Weights of a small transformer language model: rotary positions, untied embeddings.
Each number is 128 + 24 x the weight over its row's rms, rounded and kept within 0 to 255. Layers, rows and columns count from 0. Numbers have three digits each. The size before them is the row's rms in percent of the matrix's.

# gate: layer 2 MLP gate, 1024x576, rms 0.0262, rows 715-760, columns 384-479
# up: layer 2 MLP up, 1024x576, rms 0.0275, rows 715-760, columns 384-479
# down: layer 2 MLP down (transposed), 1024x576, rms 0.0215, rows 715-760, columns 384-479
gate715 097:118119148124136127161111126169158122170098126092176148112166154140109116071138115106132112117102141128142130097180175168122168126142111153133121138131112138155130116144109115146149139104139174146164130119132116106126112049151164116132090091102130117132088089143172117157137137123132120133
up715 102:173146145124142133106119136113145138117127103122106123138126122130133158149101163102098161188141105088109123143089082110156099120126164106130167091094161100113097161118095136089142106148099112073109088114141133159098079136098122102122124147120121110120109091109123109097120119157109119162
down715 098:107115119092149124118100162173136125146103097107157126156192125103116160112100129131154131125058120155118153104168150179127145144128115140169132144126130157137101110149109118131141127107147149103156121127086089133119093113129098120107100124074161128120120098125140146142133144135082114163
gate716 091:144131127073050113142115094158153144144126098110127127121158117124103134117131123125097152125122137146101118110088139146144131121131138133105103094115147116121113111127120147085162122144159088109122098137108118122119161119138142079113138127141117161148114134141093084138126117122098118123
up716 088:154153178098142166139108141116115131107150127075156124142138106121121117089131101121158081096125147120165146136140123137130120147109146106170166098125132096143139125089156178131144148121160191132100135151128168114173097101129133163152070161133113128107111150136179165089115138140113146129
down716 091:123130158081094091161113117189157117116134089123143130116151083107114107126140114124137114119119158151091133094106125133142157122150158145097122080115111094101109116091134197092163138151154134116123134153091134098114131139164110079116149136123153147096128131189102133110123115120166117078
gate717 098:156123116071151135136097150153139090173128122134138140182189077120161085134112127144121121158093079081095115138133134115122123142136145083155115131105121132080103173148133129132116106098158099096131117102103169117150071141154110128102099177143105130123111128131118132087118120121104116121
up717 102:138128130121107138154120137133114100141123094155125198116149162117150158132097120141128148155117108132093097148111100107120152086144096121120136132103133112127099124113142112157154094132115150142153160105117121181193102130137160137136156115086143098107166135127138122108146128113179121128
down717 104:122143179097092134123116118106095115128092104132126165126123187125166136139073099170131144156124134101149130180128086104103128088140120114114116162113165138118117110119155100096148093121106139122163154099100161162200108124116188155140160125125154117083165143102157115103150145138045089105
gate718 091:129156165143118130126085116108154125125127109128139141139162125112111134131145120095131158160127139105163143142108116126164114142099088102124129111103122073172112148124129142151080097111104200129127121147150105139157131134148159096106099104183110086118116134097134147112173120070129095091
up718 089:165131112145128149105143128143128124122165106063142130147120200170141099117139103127138142108143128156121090114126144115129155114165118126126144139092146136133154140117115120123153119150114108118126128127162152129096120108125136131140155139143163170133123099155155101147117134162115121172
down718 091:114160124192112138135118094095159113094117111124139113135173130113093130133172141102147115165116157114178126151104103107153095124119130126152143132123128073156132143131164163129107104099106181159139129131142118125150124143157135113168101100170148092103128112130142191163166122100117118142
gate719 105:103133159101118127143177120130156135162094171137174089176178126124128069094149140170143155112112121151143130126107133107101112103121098129132109123105113137136108145129100166118190123131091101134122094122118148065120121152109176158165142061146113112123101136136124131128127118153111081122
up719 103:130204150143106111155108159140123146126101147153140118144126123120158136162083149089145129131135149121123104139147156148188155144153188128107140101101152110161178162114157109145129164097123115109078125130103106106169104082148100108075072169112170107096132136106147133163140101113092120120
down719 100:096144106080122133110156139103128141162100164120142099108154134089123138124116136135124138099093103132137130124116098158130108075140085148132115148145143155116111137114089163104133166119057129127118128115101097077116093151140136163123126105145097112112127136139109116125158106124150098133
gate720 099:114169105163139160135095157130142105112053100067088125122085167128181170145146098100130113133125139092111143096095133149189154133129133126127139127146161116168083116138140159204132070128124102123076103129129154124132147119139128110077135120144124140149121141146119121113130122130181136160
up720 098:089104158156150118129156126103160130162144162174138179143147118106130143097076133135151135114094110138126115130130111105099131124090129152150128166110112102136128144144098118184169173146126136095153137148117126101166126143107115137145060126123098135123098114170105111153177131101108130147
down720 098:148129119106120133125115122155117089172131142091164122106148121134121127117161121108176146126118139185137101170103122098140143098125144140160140109144104144125129154130147143119130130170142128128172140137124142152152110106121169139102159128139157146103115117117167125146131138149000129111
gate721 097:088139107106103102115115142144081121110117126128162096131104111131144122148117131114146118110147131157125197113120131155106161137121138168135119145146095128120181045140157117121085131107115104158070141126154116098152166148101112187119133125155126136135171160131134138095148151178158147151
up721 088:151153132116129139111128194119124146126133138077096118144108131131121110119155116127116158065148108120140123122145117141158109123156184062161156142130163113103129114100120082110127129127103118083142098144106135107112112106155135131126102147166138088118128131096101146123128130150127130082
down721 091:099113131139136114137133084127150113123121119169151145103146116119157130126109130130136111171127152113104103123123146098117145130106070181102137104125089114143120120144124180160099128122147110156123148115150118140142149137111119139117162106108118142115133142124170103114132116118028127160
gate722 099:089138140123089105110114105166128091128094172147157134123134144102150102092125127105101115169144113123110115106130144096108107136113144136111131127131131155143104127119163144130162089122104141101116090139103127109092112107150130121143138090139102127122141136154150124091185136074140144129
up722 099:117125151130152080120120120142135125081109134148121088123131141098204145151104119158155134156114106131124134138130075120138167162139114125114143116147172157163128113122158115109177125194088175119121133114135152100111112139164111120177063135104113084129128147140182107117150149155140146076
down722 097:149132146140136136122150144102132140119163091107139127166139126155090130151116139162133140101116147136152145167106141159141137124119137083122126140118086066094145132101121133164088147115158097129125157128115110087135139135102109127121147143135161128126115101098094132145098127152249114152
gate723 102:095153153129110130173129119121142138136132143145125121161112147141177134122113142144160151149112085128137098134120127143144116124139126149124142117080155129114106135144108118144143136107078159127171132098129126090118146153147124122117168102152114110167147149143134071121145182120118073148
up723 119:151096129143176156109116129094122117162158108108153128149149150109091152135158175132095149123129144105114110137125142136105122125133134107157139085112128108140129141110140120112119144068166154130067098167143160121080123085125169125131085182129117105095104074085104112147089054158108125102
down723 104:131097140152156113142131108092090122146134141140148091153158109130113125109178145120120149129044115140107105095134150129117148117150129126099107116136117132131123130132111138100157154116105155129105107144170125125102156133173151109142115150137108125122169090102136115159113119157024125151
gate724 105:127158177121122115171116146161165140143085151104135132150156175101111086123153170110153102147104121119103128131106118102142093117110140137134121137097137100133144145128118122117117094146120115133145131137125135101131148133148137146101139113152071143101093110097137106102074113169112120107
up724 106:112125147136100141104116103164189101156105133114101147172152158127082096133160114107158107106132137140110153168123128070148084153135170103140115086126136077139143165131132122100132121143134141163142112138121113143107161156138134157105087165151092136090100119089108120153090111144116170100
down724 105:126091180133111129084161085179158131087138122138092137130140119125134140140129116154069140153146130104088168137158108129118142115128094098083095118106116154117116139149100126129172151076110171100171151149076099150115099143126159132144122118127135114168120125177137093191123103144246124128
gate725 098:189150147125132179168087130128123131111129089101114082123136135153131112087130164111122137129129166139087134120122159128179119103152173094143121156136133111119148132089122136123093118127159102094141089135149167117162112066137169146123131182148104118148124087104095155122092111108104133154
up725 105:131138152158182094197115097089113106108131146126086122122138133131124135105147133090136129118136188141101149103131178135128106073145124150132145145128159093108120088130105122117099117107119159085115164166116172080127148095136123119145104116137121088161182154122117157158072113123096181104
down725 102:095114131144151073141138077119126150071131106153106117142159142150101123111112148109143136125197133146137182109132143143145153093136115138132114158084096142141118109134130119118159104109092163133107158141168120103101171117144152119152124083174090130115153125105115113138070091130204146103
gate726 092:140151106165120129115079096146133157114140139169163143143104119097130125136082159147093133160085154147122119136152157129135081122135092128129128140125114155119151144086116103143152123126102120133165130068154158114145158148132127095137142131131148089107154078119136132078158119129127084154
up726 093:177126153077133153125114109108157113169150124097151145160169146165164127125126142055135169144121115146117124146132116099137154165083129144157160121071126118148131172093141123147155111115124147128149110154132121104113115098138136118169112103128100131105121173178122107108159112089088113116
down726 096:125139115182135116136076084138148143123159154172189140134126128116124114126084143143115143160089138157102156134163157123125086131114080161137116134154136180129143142092119117147146142141099135147172127070123165123126156155139114097170134119098134084113146094128119154093164123125168094133
gate727 103:107133127163109116069090217119126140131187123152115153140124107153128140177064131110150138106112162088151109184126151101120135156139143150116105106141141115174117172111145131118137134118106117121139130133120100161156160136124151158124123138118158126139164189141108191166129173105106154115
up727 094:149113100108117121115105083145138155128126126097116098142148108133115123152190095125131103143107126132170100125130183138146138122127159119103090128096132112153111106137120121147118136110119125143152121156135115134152113158131096127142134101189109126156100145090096131174139116104124132143
down727 099:061136136118169132138133162120136104117124157152123144085174102154108130131124127126126101110199154145131161091154149107115119134128111134096161098137120115155074138122126128122116141151128119110144110104202121090148113104097147139118108102137170104109159136121127131156144164119059121156
gate728 105:159125121113091138124136119090148118171160139130090160152124098136146125153127119143096131112194125141156104156110115108148136124118105112132108126099122114139128178132145111168141133125144081164165087144150145135122140125112130126135093166140106136133106098149150111145159123108127114110
up728 100:070129130185128139172201109097156104133131126101105097155132126119097146095143122099105081106140107178125171096134126132101146090115106173135142187127130159114089120175127142153138091144090109128096127143173108108109152156146098122140127127134160122105168116148128129110150137135145134159
down728 102:137161147130112138094122145136164129119137090117103154133150149098098141108099129137118099123179133163117125110139119104080097105139120128118118137154136113112173120094163185115134124145154133119150142152132108100111149168144135120124111139129176125132163136109142125092103158128083123085
gate729 103:117115149123137116131109116104136136162128117140194108141104116150156138158148126169089141115140084137128143085133127158155125105136164117150210132114119098117101152148127146153134103126156134143129111147146186135113126131113139107147139121188151096161076145102112081090122133139126111144
up729 101:104099123167115131149113116082139142157120120156134069142136090129119154127135096121148124133165125117085153098130121129127093136176157143157156163127103105061138121124170143184096154108093150171112117133133149144098103174121116089144139107156115075128119142100148128109100103104126123134
down729 100:144134106154119152143168104109137118081123125121090102119157127179141128086120081070205140125148131104063131135086146116117108150149143102134095134141126122085150113089134114156130156118061120129127124089097078108140129116137110156110131108115121099084150132064157123142132152123160154124
gate730 095:116119090115093160119140170117149149129133122118101161116169144141106173156138143156101133095159128134125162136120129149123147111122147142116133126118123109156112185118136139127140092070110109180118126143159112124113100106181133160157111132129118132130106120114178126157085142112077102152
up730 099:076111101162089124115129162099159127118142129115099168137107122122093140155125108152121092109110159130084096149136140147123116089132148163079097118168108155112144160159115121139097140110113089152122152148125086136133128136155133178103131147092173151108183113132151179162121141106135126190
down730 100:136154155147129110161114098119101119070170147119161092152091136116119093110097162080157151125122121152133094145134137100146123104154106100142134139090100152089167117103095149125102131199097102102135113105086124114109147157097130122114147117093142128081162142146146144113138136166120147107
gate731 083:106114149142164090127164137129114133105112160113127132111133110138097124135134137184137121105110150116144160121178186178108110107123147155128111119165123173126146063162119140141130132156149131139117126121124091136146125149129135190093141140117119128152114133121115186144084100130111131093
up731 081:130101072099077148163105103136095113094129127129088111099071094125142111107141099144136094165156110111114163101116155150123146151157169127106105151149148129128138111149129117113095149131152124122107184097093166101120133159117088136132125099119110148146181149084129111128078122125101134151
down731 080:109142160150148098108136156135152152152130097145142107156164162139139138139125119126093158107133121138113097148116081079146127122107084135146130134107112126134112172108126109087149133140136144132114101122097093141145121113135153087070121163134137141104118095170136120128190141138233122134
gate732 091:148160146103102133139102116111127127151141090124134174176141146146097090145144152179172101150092142145125172153150170129114116119095166150121130107131120130124129072104158127107089135065148144114137120169096132130134111150131150124117099140132121116118097096120134102120093107147114113111
up732 088:073109139122093093150105142124132127132142147109147171166090136126100147128172142190152126136116127137112182099122152163158134119136151144100122147143092133151136089170157097155087159099157118145120145173103089151139128137132103166090119122121150124157132119125116133133110108114149144145
down732 093:107121137126147107112123147137139134119135152118147098106136107110150169129089137063090150134143114143127104103086100131145163120173115117134151150123117122143147161165095148139148121182108101153099135094185142137143124082098118151152143120137128135131152172137117155153157193106168125131
gate733 115:125095146080126119153120082153151134131153122143168125168104129151175154139139113114066127132125140146135136145137143150143189157144104113124109088119125140163125081133171148117122109143130088138168140163133108144122169099159101109129177133128153122108131113108170111130136118109088095150
up733 121:108098140098111098156137094162150126124139109171138128158120118116163120131126086117105118118136144172128145130119147142164190146142091122096099092149129147159139078084159139115107112148116067146147160149102102155136170115141089104109148160122141135105128108100185117140141119127108118136
down733 115:134150118191106126098101155107105114121107159076104118089172128111095113148135132130180118164122108114119109109117095108083061118135140125147118147170131120088134158117107099122146159102119178125089104097144151119118089158087137146099088122135096141143137169126108140138113118143140154125
gate734 097:125148089139160127118123125170101180126151103119114143126121172137148143181151125093150099151111129085155151105119128150108107119149160114097144149153128146141125128166116131116114105122126139121136121137196113136126104130122131152117138178131108123139132102088140121145097128134107111159
up734 089:145119120112121147118158138148155147149137127116134148068164137164156135111173160150092159101136144187088154103108118108076105134096142118155167136139140125100143134137128129143091127127176149079121133120165117158166079136132110135138099124124152163153134139159112082164159174102122125104
down734 094:106130140156120126140119142101104098127115149145127107160069093102121114142095105114136110121100120090175112142148109140199134148171113127105095134125134136181119118159140104114130159114100124156128130130118132091086177130114153101139178125107115112126129133106134143125125114132240119156
gate735 104:130118118115153154142126132126128136132154116149124181133171129114139091120123139129115131136094134125107111143140144127159123122134080132102161113117136109099106135114150089125125111076170116138132107104146127072127121104081134118138103132098082121107095118123160116106118095074107091083
up735 107:127118124112101120192128103133141107143165143117101140139132164124113122129168143103126144134140097145136171178134115142149110117115113143110131139118146108134113168126127118109139138105127141137151137127141147119129142129144106151117119107152121082169115127143118089135092098087116141116
down735 102:138136132137093085112125084143125097129141111137110152113094161141141156173137132142129117193158141122098105168087102136110152114119138097144102106123135172126114116172133124129124113098120117143138115118121146139183144086127130158158084112128147158171150108183105155156123136149157184132
gate736 100:123134082166113178148092134121122150124136094118131168141152146128142152095108139110154112155150150166117117140150146122134169136084133124180157098127144084139147108105148088161104108123118090093103131166132139147119172078125149165143139120120107135103082145121098123088100096172134125123
up736 095:129076122098107056138112139123096125155114146116102136160097127128107130118143133131149109133118130115089146123105081113148124142126171125182140067151104123132137155153143120100114125201126157138104159125118132126139075120119131136120121118158070089158090140121118102103124117091119147129
down736 095:120111161125141177119133124085121111129144153165146091120099086139104114146133105157139146124158143127111113124114114164104096129166151096175101145101167158138134150137042135136139135106114155126182115086162142154121110168104145099104157117122138145139151099100112089120083168137149155106
gate737 093:122100134126161147064128130132114103117122131120130112126132128145117130124147135081152196120131108130111152142130145117094133158103113121135162113144170116158181117167126159147127125121107130130097091185155148135102132134150124110128108164157138095150158205110140141170115101092136132114
up737 098:092070101145148123127136105141124112118105144153098105122094125163101127141142114118161116080126111117131187113144150116099137164109118168124121116165143148177166091168107111140127139113112109134089143179098088144096168188100123154158154117121113167144171193117128147182126096149176177111
down737 099:138158153133115101192144104138147132146122135128162157141102137103150124108133142138082083149104133096134074132104114133167111109144155129160115145096111139097099150093130090132132109126142129120160146109114153134122120100090139135129177097091120160111101073140114128112151159151080121111
gate738 098:136133174115119108133119136136128147179127115126102107128133126139148120128166117143151192185129107131161122170131133134146161139173092131153131074122092106179148166096133145153139106100131154139121108147131117142157115150129170131102103143159123130150113128114127139164144104124105098140
up738 100:168138103093139182112130076116165148094159156143156177113132136142146113130136145100104098109112125126160144106107147109108108117111129151114109148133170090116083164090112120121152167103123139096118116117133148112147086104128106111142124132134102131084101102134116112129126137103116118098
down738 098:146154132075117122123175119116125166162122125120131121109110128134146111107157102100137131129120117122148160163098138128128160154096102138160132094129095121122109201090138155126142128110102137096111115128095132104196130109149176114159084125149116139113095118180119102128112103123193127084
gate739 103:143096134138081118137156158135130135168135149119148124161158150113140083111120114153138121162153122155123137140138095124147176151073180157129102097109155167107134144112099132153178140148119135138088078130112148054113143131172153106154092112115104138100159142171115114147152097132103081116
up739 101:139108086121160127091129123133115102112133097136151101158132118093147150174123138180095125116117082081099160068108137100147102119131134107134125156120129103158108118117157139116105128155151176125130085167113155124132131125124153102135119106135155117129162134147158139114119110126183151149
down739 108:107142134148153125130123152107092131118133100102085136130104107151107106166132133109118099085099138139117123129159147138089109106155145111129097147143097128106142105156144120093084145119112101120119100124159097141117156110108145117082197126123172164117093120122113089116151154161062148146
gate740 097:102124140129120152079112097137115086136122121135107160135135153112145136146108159120107125119112092140111141123120179135163107111135167086146127133168134088127124126119135103134102104137162127159134131189128127138139094150108161128078094163128117159110127132139169104096125124109115159094
up740 090:076110097164115033149135126193120108097101084114133107149109128124067155105112121158092174181169209167082134087150174101084079121154115104112119122155108115175114118165122109152173122117145166119107200127155111138127141129075117151134160130120125145121161147129147103147105113165155145114
down740 094:176145119106099183150118159083125175168123103110125122113118119137119124152144092168144106132162151116094112100136141107122151146121112136094145117099144150071122169123137134114164180134094095150108097084138111090107129157154100117142110139102115095135096115126092156148151128122177120138
gate741 098:157120172127123121101083142128153119140098149133131125118085163129129121079147132105138119173151115144084161157197174165117113104076150089170181142123088147156133167105110108166154104111167101103133114105099128082121128114119159150140146129104118156147145086114152130096111106163095108140
up741 094:163131114135189111120126172146122111138125145065146157178159147104114146135095155095094159105086140140150200090118089125136127114140083134105101131120136117121154107162159121129160108144086106143125162140149184139101130109133110098108118101143118082140122130102140135175116159148122117143
down741 097:159128134097160092122110134138130099142100176129174137157133149108122136102114154107122110115124106161149201105160130145111142103080100124190133113180099159107144157104129111152137101121076100124108126148103126106121111131125106131163133111129147145181133089148133128102114103162085142121
gate742 092:134141152094142125112125127138155132150102137138153177161144142136133107089113124153101138121142159092124117142124157108134092087122123142142141127144141086112131116121169151114133104140117153122139110138135134088190118059141203090126069148115128121090102146115138145111099123105098147116
up742 113:130116121082133165129140121085095126110120176138115113110141142141119108095118120146129140142144130088166129164109077101167155123140107122152122152147147146126147128143122085103089082123108144114118147129140135146089092127143128125140139124103140140112099128120142107152141115116143135077
down742 118:115154143078112110120132107116121134102131165126106101136114132155127118099113096127151171130154129122135114154107079121151139122110129102157136169182137152136132147128125092122109092100099171118092106126203089136104115133115130142075165117157114169135109120121152105139157123108051122101
gate743 096:143136201167111132100098141165167113106141150110125115110142140141129089117151164097163191143162131120166146214100111168117127112107115144124110134121136131151139148084120092147155110141136152083168112114102124127128102092160129113114125108120135136103126120122145145139144125134065145117
up743 105:159129105106143158131135113121124144172112084094161149128149150107155175104078126098084150154117119115140126098156149088133139122164106110145147117111153081125152095131147169129155109127105103153126096116139138145124113125109146129132144122191116128098096141119115123131126107132141110146
down743 103:124120182183126115071116149129110135111130103137115122085117163130116105110117153092144163131121130111133144135115157100068120151161094153153138137175130131141125145083166088120151109157097156093115119132112091162109124072124155117116146115146138144130138147172114177158115106118218139116
gate744 095:146096124129126127081153092114126169116176134134116137112137136138184125133152171122130123147129107160149106142183141099077187153123096132161145131117144126131123133097076087132136104135163165093176082152119134101128146123142160113143132137178099129108140096126101113142185123113109094170
up744 091:141098085173136104099124122135131112109159160143117169114151130115109099143141146151193113127110093070099160166173148119119178122085154100169098133144161143155162138168117127095103109076089110136121083116113127101078166177117149126143119130123143101158098089145098153116134116089120141101
down744 092:138121135112145149125091143152100126125137156134159118141121150166138111058129098137134148142108105116095167159128158124134144106103122148152121137124166166126142171144174112111156110131103111139111074116135127104104171156084143190134113131123133106153125074108090162120120136109085132125
gate745 094:159161123119103104142137105111151134109148129124145163179188087103168126105123141082121128136119152116177137112115089096115168140153105102121163135091128076155157126102168150112151139151069120106137131117142137141142142110092146154155128112127143135114065113109140143120106130138124148114
up745 096:107111116132117110163130099155133130112120141120127143161172093083141160114097100102131109124112159106126113128105081098101147133154152143104062127115118128108130119113154137099125115115118118111105130143126107143132155130092137115119147116106142115142124148123130126136104129152164169145
down745 098:104107172107146157141109133102143101153122146125086128123117138117145143163120091158144141125158128155094099166112166161102087139134168131120084112137122172130088156140120158117118141121145144117082083123126142104099122115159158093108136127123122096135150152100137111149118161123020133146
gate746 096:161149137129090152150100133129127148127114107131108169154106143131144155142133130088139168173152083141119103131101099128166076132150113123144179098106165106160119128112112131076131106107142133111138107114138119151141114146119140123147107140132148126122086126105151112113136132098078124136
up746 098:147145153145156105146122109117157110127145102157138102126127106117106122092118147116122140154144143151127136126110108093113134114133127101116142172110173121126162108128154145167138146141080143112141140077124130139174114070149136123153139122172140115158106100135123107155119108116097120119
down746 102:151119156135127126171112128117139106122146090140164078143109126126143135121129149076125161122127116161135113107142097097121103111136137136144156174105149084111117082095136143127150133159097164096123112120134105168158131111095131116168125143175137115124072138155130147120099146085181115093
gate747 105:145138140112128132180107144149151124148148104100138135115136136101133078109130104142145174157146127105134090141115131138165096139126129094116120146095135115138119118146180129124119126128094125106177117116165159094145099139150125133163150107138157120154101132130083126118144114144125127118
up747 104:142188170133121112162200148104142136138139136150159113110164148128119124130117106145126138142147136108146103171142151149120136117140155135123123132108147095108112133136118148170146106111115125120161154097139148126177118158132124153159124154131153116140187104166105145138150143109172113098
down747 103:121126149123089114124149131106123095146095150148179152142143087166147146113129121084176139109085129103141143140118107116103159139134103142109149128133147133129158147119101155138131132093103140152159190094099112128153121106140115107123135130124125096103139152217123127152120139075104130150
gate748 087:128103152140154165124137110111144133131106125151141108138119170129154088154144143098111164133109144116152118141076116125137096110109102101169115119121162134112129125111160170109108144133150103097104123136142149182090161155132185169131170098162128130099111131123147114135137137136142076174
up748 082:085103096171149096155110099164136143113096097132099104091103139099111166143130126153103119137108099116130161098123153112081092108131091148107137142165133152111170120136112124087120115156144110151102143159135080157117172172128140192142182110145104127172111101131130107127135142137166153159
down748 091:152147103104117131143128144141129114130131109101146133139162085081085150116116136145128114152160092137108143108145176138103178145112138145073139135157112115149120120123107128159134109112109141149165136146170110123153109107112109087121105125099159129149135129131137130124130131118045163087
gate749 102:143148135132118140073125155143147152130113130145126169113141115108110097147147078151148145150108127109114114177123146125156089182149135141200156151136124120139117150110161111093121112130132105098145091137107120150173114090148161116125136170113131121118095134103093105131133122162102166099
up749 115:133128093135116119125115148137114136130138102123106127168134123118077119098136117128170118063112106117147129144123115111107161122128145157135139148198143142170143154178152131153121149107126125148132135136111109125165099188096161139177155124111111119127118106095110103124127123136102135126
down749 117:126101147137171143138118113149135141063161119154108112137102155172107114110109137118172106129101120124144129131111101118138164140146157143128132086144126143119177130151150125130120150139153102130129146149107118099180116113112150138126127149115146136141145135139126100105082152127093156112
gate750 100:131113132116172143098165157114148131114148165142093160132149144113138151148158158125133118158082148120146112091132119085124137125099122128139111146177149137126153179074108135118210132080092195136106112132133117123162131140135120132143090125126125113092110142131129101148109143178113116141
up750 097:127118105122111151075127161098125143127178132131156167126115153121151206138113082108172124124140106078147149119135082129081172146146133142152128120123137122152139132180090141144115112095138164162132117130114116166145130140093095145076161133094125131160114135129148095111161076174109126091
down750 100:133175129096127131128149108108136089122149149141104117078096102153174155108147151107123124176153134098122090119137124114148179146111136163139130151100141109118081125095125113134125142096113162124111102134176161160122146160135104097151107152122125114123118147165127155123119136097129124109
gate751 107:131182098120140180163135160114119128144104108090131126160153116132142067148124112120095116129124164134113104146163134155132108167096131117122099111133163129118107135150175147153133104111102095125101142116161140103160117136171104093137113088096101117119123135119113137134151133101124123123
up751 107:157132120106129153109080134167137135121123074149111142141093076115109159164152118112116123125099113090057109148109118080135103120124101094114144103136135108142135131157105121096128118122192107102150127152095119129181125152098131114129162166097107133156113131148129107149148126141142167138
down751 110:137136116102143129092167175156140124082122104138118134161148132131119137133119075164114142073107172092147137149102122147138113160147131179108117133114135111121152071169133153083175108153112138141142157085203140167101135131147125145139156097127163144123090109151144101094084122118113102151
gate752 100:126110175127099110090146152168166091128124129122126106124148123096133106128154116157123128131138126127121157100159153098154122139118161117135103170158148084140123107088119176091110103081113115177145124135095116103139156095136132106144053118148096110091107114125157150162118146094097113097
up752 098:127154173114112142097199100146190152129117132121094127140142072128134111124170134117150143149113118129073127133133135100137088081128112132121152110087112126131159164129137160147148149170163139113131141120130109109134172163105161138136126125151130101172113142106102130148128113107126136129
down752 098:135102166147086140071187128202173110093133109114128140121175116132128132153121093133095106123180146095092145145141110144128125115102086136108115119069085056100110157123103184101126107135156130120142148118123109096138148136109162128158126119162123137102133158119119146157111133115175148144
gate753 110:101124097122124128167137137138105187112120134133148137118105117135065160136139171100150124122146138117132128098113138151097141094132141127068107135161141144103163102139128134111116138116121085136106134110144109160110163110121126144083148144099163146142145095073095142177089134171092168104
up753 092:138137123145132122101181074136167155133178114128094124158106117125179131162156078146145177125175100138097125109115097151157091152115150107160121118138124110115085129116133113150139136175153108147146153164102131141133144104141123169153114081116157147142161142162130130115122131093173128126
down753 100:132114142122115151164069184116095134113105149130140113105124138137061115118094161115120091130104146098135115132124146084100152094152102157104126143125128135123159132118115130104100089078103139118124114111139122124144123148126130112111145147130128096129104113118107156139141120160045111117
gate754 100:070101155137066143143115129140122152172156107113097140173181152153152128112116134144147131140156101155122133093145106121132127113120139140133113140139133113127128135140156096071136128107168144134141096094149106132148150080092134156162176152112117137076143089150156110108131122132127100109
up754 100:113120171147182115130138152167140104155116158107144125141179134128143143092148116096151119114174145165135164134128071125129180160167116115151128151116134138133160108110130169146115100147061120140100137155103141123124113146141104139143141151138121115118165132108154126118144128170114076140
down754 105:105134151128122095093140129164146113180102144121126147134131103154118131117121172142174143104094099134114156123133108137133105139135168135105137125122106117082166107126150131121132109160130158040131127156113140123123097134126100144126131124106118129127164133168135148081119111145155135130
gate755 097:124138160125138136154151116124113101125138160067125142185152129126140136094062144178124123107110129128140093161142150136121131123152088157110089094113150126131134110150106155136138110143097114127156124108145132095113181135131124102134114082116102120121144164148127129145150169149142097129
up755 103:111112096142161102198121180177131112119159110150128106142106119120088140110126099143096143114120102135104120103127106161142125117146112134122121107133104140125137123135130126114130141154111086146124142102117091134111152180092107125148116083127098115147153112126125119140160122112129104129
down755 101:121133126147151156108093111117142137146112083131174088087126126097103144099159129083142137169126148117117184120116101121138151124114148124150149128140128134134161166115157139111108132099128143152123148089171123163123085104138144133134147152132135124115076099097110143135108106129067134138
gate756 111:123134105123109117144135130129122144152112146114122138106109145140094143102164134138121133120148119152117124094120155148084096110160144153137140117162104123091159116151121108117114097135105077154108116100179145119134133127125100119072150134124119144129125105070120155170105143105135124121
up756 098:128140100147134142117114121122104133049122104124107142144122078126119118118086105115109086147141137092113120080124123115155126097130087119137144150112163123101099113118102159133134126103107165161135166130068149085134134095108113130135140123116129096092142138225135122091120119152176134130
down756 104:139117143116124103129139116133142129185124153128141114137119154127127134129185139145147171115121134140127146173155124147103115136113170149119116108163110119151173144156146112112117132163118103076122102138213109176112137166142167138101124121134125151159128126061118160157142128113035116121
gate757 098:142125147147104123126127139110161094146112153091112163155185146126098084119129134114132112114128130127120140139150050099115135154096140142131081124133142155132153132098112125135158099100110142156103130119078086134183127117169100125121076128106114160115132129126148144130136144142120112136
up757 096:121085130123127139121143099174114127132141173121182148112083133160137135143144148146136132148124143127151151107158105153115102148100119156111123172164130135126101135103105119133122153122112150123134161070140107132154123140152120103120134081140109156142148138138087146113150135146138135152
down757 098:105133104116172112121156132120123123130181135151158126099105122122138168130139109135118109114149112126158078140108184142147141111118110124161181131126106107108093090150132138127116140172151105130159141130182190127095165141098119123157161161152127135129146153129109102095117104131126123110
gate758 090:141133145119131180085145127117137173129121143126082123141174123132152159105154099108140137102141141109129101130130144135135114106149137152143127156134134149121141139117107165103165152141138111083147112092161150165101132093154130141111153103174115080084118133123131135127132115134100113155
up758 098:160140152157112144115123124125133105130117086144145160144144120114135096118133155137137153142131106144131115142112123145151130144091103101131170100127157090165103192122117084134149107133158165144102124104133143059124129112125144125134128118151141130118105121110172124119124131136137109075
down758 098:117142135157111155098122094126105160095144139135107142130137116118132149102161122132143112088122132074123132120131112143141097141151139145126140141179116158118136147116102157116159143125144110092136116079140137161101152106171116140126134105210117087101143150151122128069129088126211103129
gate759 097:112122087147106136092096119104129147115148145125121150095115177144098152148160081138140103126155148147126163103157147136094137150144143117115090120156114149119145113149147142150091129134129128150106143121141100175128134165105128149133131163121120157138123130108093136176123172158140127136
up759 090:149101077123130099113110090133105132107124184142110108046106104133112103137096123102107116120128142110113104140114137123128132162155157125138155132150146145153142116140124111101117126129134122108151157113134162084158117148091134148150143169073107107131158142128094115144105117099129145135
down759 091:114145176125135175161154155132163120152127078140137121178141146140166135123152141167141132131120114128146135123137115137126132103083100131124120130100122100090091115111160122153152155131120127152117125130169122139147149104158113094085107098187140128131123113133166136113107166158171123118
gate760 109:147103143077162143064120111161158153101139122093136147131166161101137135129081126147127120150113125086122157147138139111137140116149166110144147103157137149124133163143134122126140133092112128130163092123130112167126122094161128132123142148117124129102075124115143136136125134149061140111
up760 107:171099169140172123134112118131118115122170071145122103156119117134140141156133146118129125129134117107131138082139175171101080118132150099173169156100085111139152108094135149140138111154156144109150149122107152133156119114138133130155123137145101175113121127109120115115162114144129107146
down760 105:122117141106133119133117145098086140114136084152188107124103176125135124096149174136129108159114135120113146088148123155115104134192108114158154143167146083116138108069129158121159112123114140124157150101160127144145145150115118159157102142110142116121099103129156146166188119130090111118